{
  "n_head": 6,
  "norm_place": "pre",
  "attn_scale": 0.125,
  "optimizer": "soap_variant",
  "lr": 0.00509,
  "beta2": 0.99,
  "weight_decay": 0.0,
  "warmup_steps": 129,
  "batch_tokens": 65536
}
Each number is 128 + 24 x the weight over its row's rms, rounded and kept within 0 to 255. Layers, rows and columns count from 0. The size above them is the row's rms in percent of the matrix's.

# layer 5 attention value, 384x256, rms 0.214, rows 321-347, columns 0-127
size [ 93 106 103  97 104 103  93  88 107  97 100 110 103 118 105 109 109  95  98  94 118  97  97 100  97  99  94]
[[172 126 137 134 152 102 127 115 173 165 120 152 130 129  77 180 138 136 116 165 103 112 141 136 160 116 142 143 132 167 154 143 163 146 130 145 107 131 154 151 136 130 108 116  87 129 163 104 137 117 130 108 129 119  79 118 113  93 124 130 157 117 148 143 116 131 127 147 158 180 144  94 148 142 114  84 180 143 137 137 135 141 125 116 116 140 106 148 121 111 157  51 100 143 171  91 112  76 138 112 123 169 118 120 140 171 111 135 119 113 156 154 131 168 144  92 108 104 114 112 136 131 143 158 127 132 160 146]
 [101 110 134 170 156 148 122 112 160 107 137 109 161 150 122 124 143  74 122 144 117  96 118 107 101  75 175 125 114 155 130 106 124 155 131 132  98 141 149 129 151 147 138 119 124 133 138 105  99 116 119 149 188 120 132 116 154 173 143 109  93 135  95 133 145  98 135 114 160 133  94  84 141 109  78 131 158 105 123 140 145 170 122 126 110 138 135 135 102 143  91 145 103 136 133 119 106 143 150 194 172 161 137 132 116 112 117 141 152 148 136 108 110 133 153 103 139  91 101 144 120 144 131 106  70  79 121 116]
 [114 153  91  97 103 162 112  98  95 103 150 172  98 113 126 119 104 149 129 125 127 121 164 139 113 122 103 153 114 138 127 152 123 105  94  99 124 131 140 165 147 111 142 116 118 185 121  99 141 139  90 157 156 160  92 124 138 154  81 117 155 138 138 112 105 134 161 119  81  96  82 130 150 134 152  84  89 134 147 131 146 147 144 128 146 139 146 139 153 128 157 155 126  99 139 117  94 139 133 145 139 109  94 112 103 148 133 179 161 156 154 116 116 133 110 162 165 153 131 130 106 183 130  69 138 129 150 117]
 [102 130 132 137 121 131  94 137 139 102 137 115 112 144 172  76 116 148 170 116 154 132 112 147 121 111 158 153 166 115 104 159 123 103 154 140 140 115 112 119  83 124 154 111  84 139 135 160 125 105 106 117 177 124 127 115 143 176 112  95 135 126 154 112 122 104 140 130  89 116 127 116 148 143 159 133 104 113 145 173 108 142 126 138 168  80  99 155  97 131 142 141 121 161 144 134 117 151 131 125 159 119  95 119 108  99 102 133 124 158 103 142 119 148 186 145 186 157 144 115 102 118 176 141 108 117 128 117]
 [146 135 141 107 130 100 127 110 145 145 138 136 114 117 156 160  86 155  92 120 139 142  94 153 108 134 132 126 133 107 117 152 131 142 138 123 103 120  99 129 133 122 152 116 157 140 116 126 108 122 124 133  89  94 135 120 100 115 135  70 101 153 170 122  96 137 107 151 114 137 189 149 129 128 169 115  76  92  87 141 153 155 165 118 128 120  83 132 132  99 108 135 128 136  88 139 123 163 138 121 121 136 108 111  99 124 148 130 151 153  88 112 126 108 136  84 110 107 136 105 125 119 116 127 142 173 159 180]
 [171 158 153  83 121 137 115 172 153 115 129 102 144 121 105 162 109  93 159 128 136 123 128 123 118  83 125  74  93 109  82 132 124 112 130 117 148 160 129 152 128 135 109 152 145 160 142 142 118 116 129 113 136 118 117 102 169 125 131 109 125 137 154 147 123 102  90 108 148 111 128 125  95 102 121 125 147 170 159 125 148 168 126 183 144 112 156  93 179 152 118 127  99 118 117 123  90 183 142 118 170 130 138 168 187 125 169 131 144 166 126 121 110 143 109 127 164 125 130 122 121 100 140 137 115 115 153 178]
 [169 131 155 148 140  99 123 131 109 114 125 106 109 124 175 105 157 141 133  73 148 145 159 150 106 122 136  99 123 105 115 120 135 176 130 122 133 211 128 165 149 117 125  94  99 114 144 123 130 122  97 132 105 141 129 103 136  99 126 137 126 135  96 152  91 147 147 139  89  97 120 116 145 143 101 105 138 103 114  84 116 137 122 157 100 120 135 157 114 146 137 136 143 143  62 100 118 151 131  97 164 127 111  93 137 125 170 136 107 149 152 125  79 142 107 125 132  79 137 126  97 114  89 154 159 119 135 131]
 [138 109 120 131 111 140  88 100 139 205 110 140 103 131 171 158 143 141 137 132  91 110  95 108 144 114 157 160 113 128 141 149 148 127 155 144 145 111 127 119  77  73 119 155 161 118 145 163 139  92 131  97 123 139 105 118 166 126 110 113  85 135 121 128  92 128  96 122 117 141 134 131  99 100 143 128 141 119 141 128 115 152  82  97 109 129 154 141 120 111 176 138 105 145 107 156 142 157 109 131 122 148 155  99 145 149 126 120 178 154  92  63 120 127 135 133 124  54 121 151 122 114 119 132 147  91 108 149]
 [ 92 123 131  97 151 115 188 170  84 154 147  91  92 118 105 122 117 162 113 144 132 144 124 169 119 150 118 107 138 128 137 154 134 116 112  70 186 102 109 167 147 146 116  98  99 161 123 120 106 146 116 110 125 135 149 126 129 136 105 100 148 136 128 142 163 121 157 119 105 144 161 175  90 105 144 122 122 125 122 143 129 113 142 116 120 116 118 146 153  88  59 102 116 104 104 124 121 127 124 137 139 112 131 147 128 113 141 157 118 105 162 150  66 102 151  94 142 100 114 112 152 136 110 137 138 127 127  94]
 [146 141 162  87 118  67 148 167 125 158 139 159 110  86 141 140 155 163  96  97  94 133 119 129 105 106 125 104 120 107 105 209 121  98 138 129 153 152  77 114 103 111  71 136 161 102 134 168 125  83 124 122 110 102 116 161 124 141 169  96 130  97 136 128 147 118 153 149 163 110 113 117 135 140 169  95 108 102  87 173 165 102 142 145 158  54 107 123 158 115 112 143 116 114 126 107 145 139 117  99 156 110 121 135 163 147 139 167 119 116 116 154  86 150 150  88 167 135 114 134 170 121 113 127 125 126 131 120]
 [133 111 151 129 103 144 129 125 139 112  76 132 115 128 117 144 123 181  97 145 137 109  94  99 135 121 147 116 168 139 149 156 144 188 119 159 101 122 121 107 118 148 143 127 179  95 163 180 175 146 128 111 113 161 115 103 112  99 121 153 124  75 115 111 128 161 117 140 145 151 166 131 103  88 126 172 183 128 119 105 139 129 101 111 147 141 158 105  85 123 161 134 187 137 102 129 105 158 132 157  96 147 126  96 111 102 165 109 174 146 122 160 137 163 120 121 115 122 134 115 120  97 116 144 131 123 122 151]
 [158 129 114 107 120  79 156  93 136 149 144 154 138 118 106  97 102 153 101 197 105 152  78 148 103 164 152  85 130 144 130 147 106 121 153  92 126 151 111 165  98 110 115 114 116 106 138 136 137 131 174 114 129 118 120  73 150 119 102 132 140  92 155 122 146 159  89 163 114 107  94 156 137 168 155  96 141  65  99 140 151  89 139 148  95 153 151 126 141 135 117 163 137 105 132 153  96 129 104 146  86 122 126 161 142 146  90 145 166 103 129 119 155 114 116 134 168 121 154 106 146 137 126 133 103 139 120 153]
 [ 92 112 119 137 124 135 137 106 143  88 137 120 146 159 138 118 153 133 148 107 147 146 140 145 119 173  87 154 142  82 158 139 154  98 139 132 115 158 134 124  98 150 139 165  74  67 149  93 122  87 131 165 155 169 157 111  87 155 113 139 158 135  63 141 113 158 111 105 116 111  98 150 156 142 148 129 107 172 142 155 115 180 108 156 162  97 100 134 112 131 124 122 107 149 128 117 105 131 155 181 138 125 121 121 122 145 107  84 135 115 142 161 153  93 100 155  76 138 136 111 134 130 123 141  95 100  87  86]
 [134 121  94 115 114 114 135 149 176 141 147 118 140 118 131 183  99 195 156 178 100 103 120  97 154 131 162 160 134 105 106 112 161 145 120 149 133 120  92 137 169 104 114 125 186  86 124 139 166 145 130  83 122 140 103 124 127 119 148 116 106 112  83 124 135  91 129 109 110 130 138  77 143 123 116 136 139 105 141 130 119 131 104 140 144 115 100 109 161 124 156 109 135 124 153 128 156 147 128 111 120  92 119 105 174 128 115 120 108 167  99 157  95 115 122 111 112 107  94 134 118 121 104 134 104 176 148 110]
 [101 144 123  92 153 137 108 148 117 131 124 130 121 102 157 154 140 113 133 102 137 155 104 142 116 138 103 105 119 142 133  97 133 143 115 173 177 177  95 139 140 119 104  93 124 137 138 127 134 125 173 109 158 127 129 137 157 122 109 127 110 122 136 147 100 148 121 130 118 139 132 134 142 118 164  92 143 139 141 133 110 120 137 141 116 113 128  92 163 139 108 180 127  83 127 121  90 173 110 102 156 117 151 147 169 121 131 128 121 140  79 132 140 159 148  92 129 130 136  88  70 126 146  82 148 146 123 108]
 [109 108 126  82 147 136 139 148 121 115 121 118 146 128  85 149 144 128 117 117 144 107 145 120 136 107  89 106 139 133 165 175 154 108 124  94 183  99 100 147 151 151  93 122 138 120 115 151 111  91 130 152 121  86 145 149 147 139 143 112 129 141 159 128  97 123 123 129 121 137 129 116 117 100 125  76  92 126 117 151 142 141 159 124 144 147  97 157  96 147  89 146 103 143 123 137 143 131 132 148  98 156  88 124 106 130 134 131 154 122 136 174  62 132 146 131 105 112  99 100 146 157  96 166 122 142 121  94]
 [148 113 160 130 127  99 163 136 101 136 165  97 161 143 139 125 112 109 111 167 135 120  82 157 142  92 146 151 119 125 139  92 139  85 105 115 128 146 142 170 138 105 174 173  99 132 137 154 138 157 109 126 160 107 154 141 136 147 128 107 101 116 170 121 137 135 172 117  95 144 159 146 137 103 108 126 139 112 126 122 119 128 116  92  72 146 165 119 102 114 124 120 115 144 115 160 114 105 177  95 142 106 119 151 123 145 180 130 133 105 166 100 129 110 146 130 111 112 123 100 134  84 156  89 169 154 116 143]
 [129 115 155 130 107 128 130 123 142 146 132 148 145 104 167 130 106 126 137 136 127 125 147 158 146 115 147 193 113 127 173 126 132 134 114 166 110 177  86 143 105 115 154 143 148 117 137 116 134 138 193 213 120 118 150  96 152 108 127 128 136 164 147 135 115 151 140 164 118 103  99 142 142 142  92 132 109  67 117 149 117 102 100 157 109 127 102 134 130 113 124 135 118 117 137 165 158 123 167 122 137 155 166 115 108 131 142 108 133 159 118 152 120  88 154 185 115 113 124 128 137 123 123 132 129 155 141 137]
 [137 120 120 163 124 169 129 140 153 133 110 179 127 148 109 152 149 114 180 159  91 155 136 111 124 124  93 132 103 147 123 152 131 108 118 159  93 159 146 106 144 118 104 108 146 151  70  81 140  98 153 128 103 135 107 124 137 106 136  83 110 126 159 113 114  72 123 132  95 115  99 115  83 146 126 111 137  99 115  96  85 145 106 120 152 146 131 142 160  89 130 130 126 143  92 136 117 131 125 187 109 143 126 126 159 130 115  89 128 145 142 150 119 152  65 129 148 140 145 155 110 152 126 144 124 134 123 188]
 [135 118 122  80 107 132  98 160 115 190 175 120 162 117 118  92 149 138 165 102 129 121 109 122 143 118 106 147 164 153 117 160 125 118 121 128 120 136 140  90 104 109 116 120 152 149 120 119 125 117 124 135  71 115  97 111 134 157 126 101 100 177 157 141 126 102 126 110 124 101 136 107 122  97  77 116 115 138 142 152 143 130 147 118 107 115 118 121 119 118 143 139 156 106 116 128 179 158 119 117 159 129 119 139 115 121 154 107 133 118  99 181 156 121 112 121 108 157 151 120 131 133 144 125 107  75 142 143]
 [143 134 111 146 149 159 110  82 177 129  97 121 111 128 145 148 156 146 136 130  65 152 113  98 140 143 106 156 114 115 121 134 106 123  76 201 107 139 131 101 107 135 111 144 140 174 112 110  76 109 182 143  84 135 139  85 197 109 163 138 145 111 148 142 108 133  88  99 121 122 139 144 133 131 117 118 137  93 102 113 140  91  98 143 110 124 100 124  93 150 115  99  98 152 114 111 144 132  75 144 147 153 122 118  92 112  94 111 146 149 135  77 100 119 122 127 132 133 135 108 102  95 133 112 157  86 133 129]
 [162 136 124 103 107 121 111 127 169 110 144  96  78 130 124 121  83 143 151 106 143  95 147  99 181 136 111 128 117 110 114 197 132 133 119 126 105 119 104  97 140 153  95 119 152 125 130 115 185 115 109 120 146 107 132 163 112 149 103 110 133 121 134 141 118 148 191 133 122 129  99 103 107 156 132 154 136 140 176 115 109 125 167 176  93  96 139 133 134 147 149 166 156 119 120 166 102 106 140 139 164 119 119 143 159 104 107 123 142 131  97 114 115 127 114 112 105 118 126 141  88 151 113 159 134 105 152 118]
 [143 144 120 122  90 144 151 136 134 100  92 113  91  92 127 139 120  67 213 153 168 134  92 138  78 139 114 151  98  90  97 160 179 146 120 139  93 156 138  94 117 146 137  99 167 146 118 118 121 154 137 157 125  95 139 143 177 158 174 143 108 142 140 146 119  94  84 170 127 159  94 100 117  98 132 126 154  77 102 145 126 114 122 124 108 143 109 181  93 120 109  99 135 123 121 162 109 114 156 154 145 149 117  83 116 115 133 117 129 161 164  92 101  89 114 119 103 117  96  80 106 131 110 131 129 133 138 131]
 [122 134 154 173 113 151 129 136 117 111 196 109 122 128 162 109 144 135 138 154 136 159 102 160  77 117 172 118 180 150 146 122  79 121 116  82 182 140 101  99 174 113 132 117  91 119  96 132 108 116 148 142 122 151 143 180 101 131 135 143 139 135 132 149 128 133 151 119 120 126 118 162 151 122 121 126 132 137 106 180 137 115 153 164 147 159 104 169 125 175 138 104 104 135 123 123 118  61 157 176  68 113 106 101 143 137  79 107 184 126 125  98 123  98 151 131 131 144 138 115 132 131 150 123 171 159 167 153]
 [112 123 141 117 136 145  81  96 141 160  71 124 149 128 149 106 122  85 134 154 130 122 113 166 113 139 120 168 119 161 116 128 127  82 127 157 147 126  98 132 160  99 109 168 100 137 141 114 120 102 109 173 127 149 138 153 128 124 108 117 169 128 161 112 128 134 153 101 142  83 126 127 117 126 145 130 111  92 139 175 120 173  95 162  98 134 122 151 125 123 149 123 133 117 142 144 159 132 124 138 121 149 145 133 142 137 122 146 129 139 132 128 115 113 107 100 141 185 149 104 111 166 119 103  86 123 130  86]
 [ 85 185 128 125 157 111 170 100 147 118 166 152 104 120 175 142 142 122 115 157  84 151  77  96 143 146 110 130 148 128 151 115 164 151 143 188 153 119 122  75 125 114 114 113 165  85 199 119 128 168 141 110 136 101 147 163 135  97 103 150  97 133 133 111 122 114 138 119 130  95 131 125 107 115  96 103 113 125  81 125 118 111 140 149 124 143 116 152 100 121 151 146 138 113 127 122 119 133 141 170 120 147 112 108 133  92 102 117 103 154 121 168 155  96 165 115 163 142 129 152 136 143  85 119 132 128 109 109]
 [109  70 113 146 110 133 129 133  82  93 137 155 130 100 102 103 158 134 132 116 103 110 172 154 178 109 135 130 123  99 177 101  98 104 130 113 156 111 164 141 122 172  98 126 149 120 143 104 153 123 127 108 119 135 153  95 166 164  88 101 115 121 152 156 139 128 114 123 100 158 130 134  61  94 142 131 108 123 120 139 132  98 135 158 117 131 140 110 130 141 101 164  82 135 122 103 100  85 148 148 135 107 181 111  97 138 158 143  67 103 125 128 135 146 147 143 132 153 158 140 149 153 135 153 125 138  98 191]]
# layer 5 attention output (transposed), 384x256, rms 0.2, rows 321-347, columns 0-127
size [ 93  96 100  94  99  96  87  90  93  89  94  96  95  99  96 100  98  92  96  88 105  88  93  94  87  93  92]
[[133 156 118 150 142 133 141 129 161 134 148 159  80 132 100 176 108 169  75  94 186 128 119  86 122 104 130  89 146 104  64 149 121 122 154 153 133 152 131 122 141 160 122 121 158  99 145 132 127 160 138 124 151  93 133 119 134 124 122 135 146 137 139 192 112 166 132 171 145 152 104 148 138 123 120 123 126 123 118 150 146 119 121 144 179 100 125 167 128 137 102 138 115 131 120 159 109 162 123 117 127 129 111 104 135 115 108  75 135 156 117 121 117 107 172 158 152 131  79 152 119 128 196 133 112  75 127 148]
 [147 132 125 164 149 136 131 129 142  62 144 117  88 153 126 172 162 148 107 153  89 161 114 143 114 148 102 138 140 123 220 168 129 141  97 127  98 176 157 156 150 111 128 154 104 135  93 110 133 136 142 102 151 118 183 146 153 149 135 136 133 115 116 130 105 134 157 112 162 132 145 147  85 115 138 119 107 164 110  92 120 118 148 133 141  65 137 104 151 100 148 107 132 132 116 138 162  73 140 148 140 140 151  82 166  95 118 133 128 148 112 150 113 108 156  87 110 101 130 164 131 124 148 123 123 121 133 144]
 [102  95 124 129 143 125 143 125 130  95 115 117 143 129 123 141 153  83 115  87 101 104 154 107 120 121 107 136 157 103 137 136 117 117  88  97 121 147 190  97 156 119 134 148 150 140 101  80 137 115 158 166 139 135  90 127 130 164 102 150 122 137 106 152 106 162 113 119 112 160 155 160 119 145 139 146 120  97 142 118 140 141 134 149 139 138 133 146 132 106 151 110 163 130 148 146 139 139 155 130 140 128 128 111 125 161 128 175 184 102 102 133 121 121 117 130 134 105 103 140 130  89 125 141 128  86 115  97]
 [126  99  68 120 116 172 126 120 151 121 135 132 107 131 143 102  87 126 158 103 125 152 126 137  99 104 146 164 149  89 117 169 112 130 125 136 110 132 138  97 123 130 115 115 132 187 103 141  87 142 144 102 102 109 110 124 165 114 116 120 125 107 157 118 104 138 148  95 134 122 131 105 120 125 137 130 137  80  94 144 152 136 128 142 130 139 144 121  64 107 163 134  86 137 130  94 118 134 136 146 181 149 130 106  90 144 149  95 121 103 134 168 132 136 123 121 127  96 119 117 152 151 126 133 163 135 162 120]
 [163 107 151 149 130 124 145 150 133 175 143 128 128  85 145  72  91 115 136 147 173 156 109 167 144 132 139 157 148 148 130 146 119 135 123 143 109 136  91  97 109 128 112 126 108  88 172  96 133 116 125 113 148 145 130 157 101 123 100 119  96 141 132 129 137 101 124 117 159 125 121 113 143 111 106 106 164 135 102  82 119 131  88 102 149 162 149 116 163 116  94 124 101 156  99 127  98 146 131 147 103 126 155 113  87 114 125 116 140 137 102 205 151 139 163 124 149 106 139 133 175 120 115 133 123 136 147 124]
 [152 149  84 140 174 100 129 136  92  93 150 127  94 142 137 110 121  85 154 145 113 109 103 157 103 169  91 111 116 150 116  94 142 159 129 142 121 119 130 153 141 136 130 144 117 146 123 145  90 121 105 112 147 160 133 148 131 174 127  88 171 223 121 143 143  90 122  86 109 149 109  98 143 153 113 129 132 147 107 108 110  97 128 137 132 146 152 111 168 147 122 107 125 112 123 137 154 129 187 167 139 118 127 121 121 138 164 104 169 135 181 176 121 117 120 138 123  88 125  91 149 131 111 140 110 123 141  83]
 [135 114 148 131 132 129 143 126 139 180 108 148 123 129  90 160 115 129 126  83 135 142 119 158 161 137 137 188 134 120 132 142 109 127 189 113 134 139 122 146 123 147 128 123 142 132 102 133 146 102 167 153 103 137 138 123 100 152 148 139 142 165 110  90 125 174 142 120 129 153 181 117 141 121 130 125 175 145 110 150 107 100 117 162 151 100 100 168 161  94 121 181 146 129  89 120 162 150 106  84 183 131 141 110 129 122 139 118 121 149 136 128 109 167 132 143 136 176 171 101 112 104 153 115 127 143 151 131]
 [151 127 136 131 155 156 134 136 154 114 144 121 111 129 118 122 101  91 146  82 136 116 122  99 146 119 124 101 138 124 119 154 114 111 123  76 129 127 174  99  96 138 124 147 122 176 142 184 113 151 147 118 103 124 143 173 134  88 102 110 111 142 123 138 165 120 112 129 121 106 151 114 142 112  99 125 131 153 145 143  74 136 140  69 104 114 116 152 137 131 162  91  90 116 114  77 127 106 149  98 122 100 150 134 131 148 162 142 133 161 106 101 146 115 137 137 151 160 132 156 106 113 140 169 153 155 154 149]
 [138 121 104 127  81  82 118  74  94 131 123 108 145 108 134 153 121  84 134 143 143 132 124 111 116 101 102  90 120 183 122  86 146 136 128 139 133 146 100 114 151 104 121  92  85 111 100 108 114 107 111 106 162 123  93 126 118 185 111 127 155 147 120 101 152 148 141 157 139 125 142 171 130 104 142 107 154 124  96 132 107 148 114 123 155 112 129 134 113 135 107 150 130 168 135 118 116 109 128 100  97 122 138 156 121 151  91 135 126 124  88 136 119 125 119  94 137 137 133 141 136 133 130 139 194 140 121 104]
 [162 146 118 115 128 114 138 113 105 112 130 170 150 114 130  95 129 125 149 148 156  98 122 121 152 122 124 124  83 138  84 159 140 149 141 115 103  66 103 139 152 145 125 134 144 150 104 161 101 102 115  95  64 143 125 136 146 171 159 142 123 136 125 110 127 108 119 121 142 110 121 151 138 197 115 125 130 105 107 125 118  72 110 103 149  79 132 149  84 146 144 130 125 120 120 147 130 129  97  86 113 161 108 168  91 138 187 134 136 143 112 112 180 145 140  98 103 138 133 166 149 160 111 145 139 141 141 154]
 [105 142 101 155 141 147 127 134 124 121 168 162 146  86 108  91 152  90 138  97 107 136 146 142 105 152 145 105 106 154 190 141 103 143 143 125 109 118 156 127 148 107 146 136 108 105  85 109 152 130 133 146 115 115 109 108  88 116 181 103  71 149  99 166 147 128 136 118 150  93 109 146 137 153 120 111 114 112 130 126  92 143 111 129 122  93 113 121 100 180  83 103 173 120  62 133 139 106 152 122 114 111  93 108 137 156 140  84 120 166 123 162 123 165 104 116 148 137  79 145 142 145 115 127 142 115 192 116]
 [131 135 137  94 160 114 125 135 151 150 171 135 103 151  89 117 125 142 129 145  99 100 116  84 135 159 138 109 168 163 157 124 117  96 116 124 106 136  93 148 123 120 168 141 152 142 146 147 108 113  66 113 119 117  97 122 153 139 118 175 146 140  82 178 104 110 118 116 113  94 101 111  94 117  95 145 148 157 148 105 120  79 176 112 132 117 168 104 146 185 127 135 155 130 152 122 123 182 147 146 139 176 140 145 155 133 115 129 134 166 144 149 159 114 166 177 129 144 124 116 129 126 132 119 133 101 109 123]
 [ 78 170 123 124 112 113 109 135 116  41  91 124 139 102 172 121 177 145 146 133 129 130 131 107 160 107 153 153 127 132 123  90 104 137  97 119 131 118 152 127 139 135 101 140 157 132 110 117 154 161 175 141 142 128 100 116 139  75 142 134 137 159 145 141  99 118 119 135 145 127 142 139 135 118 127 132 144 141 161 108 133 161 153 159  98 113 125 126 125 109 155  91 148 158 167 147 148  96 118 153 110 120 179 175 179 123 123  90  73 131 156 157 112 139 123 141  93 117  95 120 122 135 135 105 153 144 153 125]
 [119 102 152 180 104  94 138 119 131  84 161 127 137 143 139  79 142 142 100 129 145 136 120 120 147 130 108 127 132 104 121 138 125 167 151 126 129 101 118 111 152 138 143 112 180 130 130 115 126 109 130 121 107 188 101 124 136 106 130  32 107 133 143 181 137 150 138 142 183 131 173 131 125 125 134 133  83 137 157 116 149 121 143 145 136  98 133 134 150 116 147 140 126  97 143  99 132 122 125 112 149 147 127 155 141 158  86 120 150 100  70 123 108 118 157 125 196 132  86 128 118 148  94 150 118 141 122  95]
 [114 151 144 119 130  44 101 131 105  88 108 135 115 123 139 114 126 121  96 181  94 194 144 106 169 131  92 101 143 108  99 129 136 126 144 125 117  95 110 133  95 120 123  95 125 165 123 159 100 143 123 149 105 147 125 119 113 104  96 159  97 116 118 137 131 136 117 115 112 168 147 138 116 145 126 102 156 144  92 105  95 177 149 122 151 138 133 135 152 115 110 121 162 131  95  88 119 147 176 103 130 141 109 146  95 134 155 120 100 144 177 128  98 125 143 116 152 114 102 129 139 156 133 126 130 137 143 134]
 [149 115 103  90 105 132  79 136 104 173 140 159 126 152 154 103 173 144 127 147 153  94 102  84 160 112 126 131  77 128 116  84 128 171 126 132 149 137 115 105 154 179 120  98 108 111 124 157 129  81 134 158 132 125 137 144 118  92 158 140 161 163 140 132 108 133 116 156 156 116 114 164 123 134 123  85 170 107 130 126 138 133 139 120 145 128 134  91 103 126 130 107  91 134  86 125 136 127 138 109 147  63 140 104 128 143 183  95 127 146 146 116 127  83 147 116 126 132 116 114 186 159 134 117 147 106 163 156]
 [121 143 104 144 152 135 136 105 107 138 137 174 122 127 160 154 171 110 106 130 135 162  92  89  53 144 104 108 118  80 101 133 140 154 114 126 144 125 138 174 109 120 117 105  76 113 114 134 126 148 112 106 148 145  92 153 121 118 130  98 126 124 139  79 164 145 109 147 148 123 152 117  82  89 153 128 128 141 148  96 116 167 114  99 184 116 139 121 139  86 127 114  88 108 143 105 133 176 189 146 107 123 139 132 157  95 169 126 136 120 114  92 113 101  50 109 125 129 135 112 136 137 149 125 118 134 132 133]
 [134 145 186 103 145 125 163 111 129 138 107 146 125 119 172  92 151 139 132 123 148 103 105 128 131 151 140 116 162 118 122 142 100 123 179 139 128 122 169 106 162 138 121 131 157  95 142  89 131 128 155 139 115 157 140 169  91 128 115 133 162 100 111 141 132 108 158 109 107 120 129  93 160 152 137 151 151 105 117 113 117 128 109 105 134 140 100 135 127 115 149  80  96 137 100 100 130 127 104 135  64 171 124 136 122 111 114  98 132 109 131  67 139 130  99 128 149 156  87 137 119 121 111 175 110 120  75 179]
 [142 125 161 123 101  54 129 132 134 107 127 116 153 150 105 129 115  83 139 163 154 105 146 164 122 114 126 123 117 165 154 131 149 137  98 110 150 169 159 152 159 133 145 148 149 128 184 129 138 159 127 110 123 135 157 128 123 118 110 155 115 140 110 122 123  97 149 133  89 154 118  99 121 112 118 137 128 133 109 118 114 122 144 102 119 110 104  79 142 149 142 105 130 154 129 159 174 129  84 112 203 105 100 108 111 123  96 133 139 144 126 121 124 141 199 117  95 166 156 154 116  97 120 127 120  98  78 116]
 [118 102 114 116 124 100 131 169 151 133 118 108 114 100 180 147 124 120 140  53 136 116 147 163 159 113 143 148  90 156 102  83 124  82 134 138 135 126 152 113  67  80 159 119 119 107 149 133 137 128 136 150 135 127 153 118 167 158 151 115 135 157 120 113 166  94 110 134 145 140 133 113 119 138 181 136 179 109  85 149 129 125 123 161 145  83 150 162 110 105 179 150 134 145 124 143 124 112 110 146 123 134 132 140 147 127 147 141 173 116 136 105 169 112 137  54 108 102 136 118 130 185 119 144 133 145 139 115]
 [157 102 152 154 169 125 150 113 169 149 147 135 164 117 128 125 126 130 140 173 164 134 142 151  93 138 146  99 146 108 124 156 140 120 141 147 173 153 137 138 110 122 117 127 105 104 143 137 148 177 156 151 144 145 124 131  64  94  71 158 104  98 129  81 105 127 144 143 153 116 116 134 128  99 110 165 107 114 142 124 117  96 134 135 113 132  94 184 117 148 150  94 147 129 115 148 141 108 121 155 130 137 115  76 136 141 151 140  52 160 165  74  89 111 131 135 112 131 105  79 103 159 129 134 126 111 102 129]
 [125 111 134 161 160 150 143 148 131  97 104 133  72 139 107 134  94 120 124 114 135  90 159 151 132 135 149 139  96 153  84 157 105 139 134 106 111 122 134 141  91 140 153 117 156 160 121 102 160  86 129 143 121 140 142 137  85  96 135  80 101 142  94  94 113 141  97 119 128 170 218 150 148 147 183 139 128 130 143 166 127  98 143 112 169 130 152 113 148 116 168 100 140 148 143 143 158 129 149 137 135 133  88 114 123 127  96 120 143 168 132 112 111 126 101 111 148 148 141 149 115 138 122 127 131 136  73 149]
 [115  99 162 126  79 139 135 113  92 121 103 138 167 107 136  77  93 113 139 144 104 131 104 150 103 154 128 110 107 110 149 133 109 133 100 143 142 148 121 166 133 148 163  75 124 162 151 134 150  98 152 111 167 123 172 157 100 110 153 133 118  77 134 104  98 100 132 110 148 100 154 122 153 124 124 158 130 148 128 157 146 130 146 109 144  97 168 124 122 171 123 102 133 109 143 156 124 126  73  95 132 119  90 121 145 112 133 107 128 145 204 141 120 113 108 135 109 121  90 115 148 121 159 146 120 110 148 134]
 [101 122 125 144 105  94 158 135 161 105 106 178 139 150 157 121 111 162 147 124 120 138 120 133 122 124 151 164 167  56 169  91 173 129 118 109 148 129 112 139 153 107 131 114 128 114 130 126 133 102 126  88 103  93  89 133 104 140 141  87 114 111 134 101 107 128 149 124 108 130 148 123 104 102 124 109 161 113 149 123 170 143 139 117 166 119 120 151 125 107  71 109 161 131 160 119 112 109 139 118 141 135 145 110 150 125 118  82  85 124 144 128 184 122  87 143 127 111  96 130 148 123 118 117 132 133 138  93]
 [111 174 100 103  99 117 137 148 144 107 108 127  94 142 125 115  95 152  92 105 137 123 119 174 125 116 100 133  79 137 115 120 118 102 122 106 155 144 140 129 135 151 153 155 128 135 122 157 129 113  74 148 142 147 117 133 131 117 147 125  74 145 130  83 156 124 137 154 108  98 111 130 133 131 105 188 125 150  92 101 110  88 136 132 125 155  82 144  84 109 165  76 123 180  66 132 134 126  97 127 155  92 142 125 141  85 149 120  65 140 156 132 149 116 126  82 174  68  97 132 145 146 104 148 144 152  98 114]
 [128  91 149 132 122 149 152 140 120 130 112 114 137 103 121  81 119 152 121 183 109 130 125 115 107 159 102 131 100 110 134 140 161 112 184 139 142 126 155 104 129 165 128 121 109 157 154 110 103 123 165 145 135 105 105 136 102 142 143 163 110 143 186  94 168 100 147 139 143 120 119 136 135 123  77  98 114 150 121 159 146 132 161 163 125  97 148  88  88 109 160 123 159 152 149 159  96 118 132 112 166 120 168 140 108  88  86 139 126 101 133 134 132 115 143 100 164 154 119 137 122 123 161 100 161 124 129 140]
 [120 141 117 120 122  64 167 112 102 212  79 117 116 125 124 113 159  71 114 146 142  98 135  94 120 136 100  90 129 162 144 165 110  96 135 113 128 153 146  93 113 143 133 139 179 111 132 125 128  95 103 166 134  89 138 123 118 160 123 129 136  95 127 167 127 149 157 171 105 205  93 137 155 147 136 150  98 110 151 131 122 110 161 145 107 108 123 133 162 140  87 127 130 115 162  96 118 105 120 114 119 113 130 160 119 120 128 133 127 138 165 154 104 101 111 140 123 137 142 164 132 124 109 150 109 155 169 103]]